config.toml
n_layer = 9
n_head = 4
n_kv_head = 1
head_dim = 32
d_mlp = 448
activation = "quick_gelu"
rope_base = 10000.0
attn_scale = 0.177
tie_embeddings = true
init = "normal"
init_std_qkv = 0.0469
decay_fraction = 0.715
batch_tokens = 32768
steps = 4838
Each number is 128 + 24 x the weight over its row's rms, rounded and kept within 0 to 255. Layers, rows and columns count from 0. Numbers have three digits each. The size before them is the row's rms in percent of the matrix's.

# layer 2 attention key, 32x128, rms 0.0949, rows 0-31, columns 0-63
092:152115123133144077123124145105166145090115130151113127096111161107115096119098163155119151133111132103100119114172125095134114123095140151128146150113178083134086133129160158114111139126117129
069:168115113139118064158092149093171112100108129097129113116132170123116108111130173120142100127086138104130116118175131127118128090143126161112149143111156103118111144160118148142093101138126152
077:125143158115117089150151162109120157079149107189110089120124110120135130128149088142124126042123145134153090135116142133115098101105128170154132157100159141085144147122141096121097135141153131
096:145142130134177112127106120130123108146124092136126145094147143117113085144130146100102122176150127111139123086124149122132156080098091127120101129140092142117142120158114170130159148068088132
108:124118117137120133167105133135139107140127134128125146136150113146133121148107137168145107142154116096162138120090125129143121155143122101169122145098135112149122129122122127114159139177142127
123:154115132146134162150127128089148168100136151123108135126133131152106098163121179158110087114107121126105135105134140103118098127137112158153132184158159082137082151127116139096142137172131111
077:160088098121108111117122141120146154106120103170097090168082131162131154106134084137110108146091119117113129158153094122129134132112101109131131120164154119139096124137140124131087085172113102
117:104107149100100135112122130153136114134100117147133105165093131123113157129130082104116118150123132176135116078131135145150102116116163085130119097125118142109116105140163112184091097131084182
074:115137105117148124140164112105144105115105137127169203177162103113094118105125129134115120132089144118121144108086161094100151159147150113114115152088094109145097151078163129120166139108147153
103:121158155136146164162156071122157132137083120095130145140143124137125119116147171108152071136134126133145100125106175101139136163141094118133108135129108138107117148106137133125135114086225123
093:122099154186135152140122117108157141122171145103135125133146118098118082099132153109123108156147166156115139102077141115112118154154102150157122151132104154144150156080129154130141106103147126
197:124126116140111152153132085157113101180174116099166177151149091135129158143161098111118132148096101122134156109114132132149152138130121135106116134134077147145140138117091126112174163103152140
098:127088139115141153120160166141189155122144093145120097098120115103132110134106113156080108163154098119106106144136122136171135125155196142127122122164144123161111124130131114090110118176144144
102:107128168113142131160159060099117123112159177105129142162132141138100087166111128116085117127143159132124155088125164127146151119143160120142139152169146168112136141154092141107141124160165121
096:131122106131155117101149139111161087085098107092112120139149139151127100104157156073148104087121137149151168135148133131148146126178155154145125123121139167159125186148132116104095137130152143
099:139121100130161129144174121071127161115121172160159126115111131106117127122140132099126089124127112126127146116081115136143154132122119111141130105155105090147121093145094158161108107159164127
073:114087047143161170100121119147130075163149114102166140127117125144089100114143120083134138161113097083119130139124107136107138111195128147133071121159111145154131112151108193174148149075152129
103:156143075146125114113135136132133084166141097072128153113120138083141110088125161123155139182115114090106147157131106090137156111120133137124134125115111156135142125144123126151136112097134117
100:113149151145102124135134117161135147137116112090123139139158125125137155151133141146164173092130116134114125110113139085078086122124143119164117114118143114141106163139186084105129130042132128
072:141093110141106149110112102121128141136199108110152160151134095149064133141177148143114163120134102125121158107061119149134137139128144143156108122145115100163120140142099117112146166099137118
065:110170096121121146104126107132145120147141137110173189164150116132107108094159107123126120192119125130094144115103116145144163127145123100130136136131084152119124114125098148139176153108136091
077:114108145123148131134101116104149130083096141120151133179155132127134072149095114175127126124096153122103093150121140094103103156130137094149115119131156118125107113092169121037132141159110113
105:124143150116152121166133117132104133138143146129130161132112113141109100112147197151132117137111096117127141120100104135078162127155082128086112103127073143161133111134140141080160157130154145
078:129119122104158160143168108110130150121099147162142120138126136126152158112087107149121132146126151124151121114114131150115135141131162084154123150115142113150117169126108128110069151115103138
117:157109109109065137121146113118145149134122173121142076140066154136143148137115124139117125108149126115128107148186135126121137126111116118130119131143146154072108135156163108118085121140121125
100:118144173153131130107126153122100156105168117139109119121153091120143190104141133113107148083101153121153161122142097142121126127147147178112153145152130088122121152102148123114142169181160138
109:135136142173140097154134133084134171098132108121146211103151133136111110128119138144094127100070131085123121135118136109116112125135111159130127157098154118166076128106125173076168154113141106
059:146125146152153124135134149090134137079140149123097197100104106075110103127095154129145146142106177110133138147168134123102133150077138131145139120112179103130085148117130115092120100157122127
122:126162164126107178153166129125113076136167151168120138134143081147099172114124142089101128146120105125086131095138130100152137128121155126112132116114102097124139136084129152102113114130160154
108:095156088107147162131166139119108112142104156162150152143135128072160147149125125123104147147084125111159122131126126126124116124146113134122131087099094134109111167110132123107141130125132186
098:133135143152136151117085120180134108091126149136146114161136151125139135131113131154158112168145151121126135146115079164132125151148109132174142111118155120112120133145167120137115133133120075
096:143090115147144143079133107082102102111147140127104126111130173115101145115135114133156139115137147136110101135147101121119124110112145136133144186135137104150124114163117104117147143116161147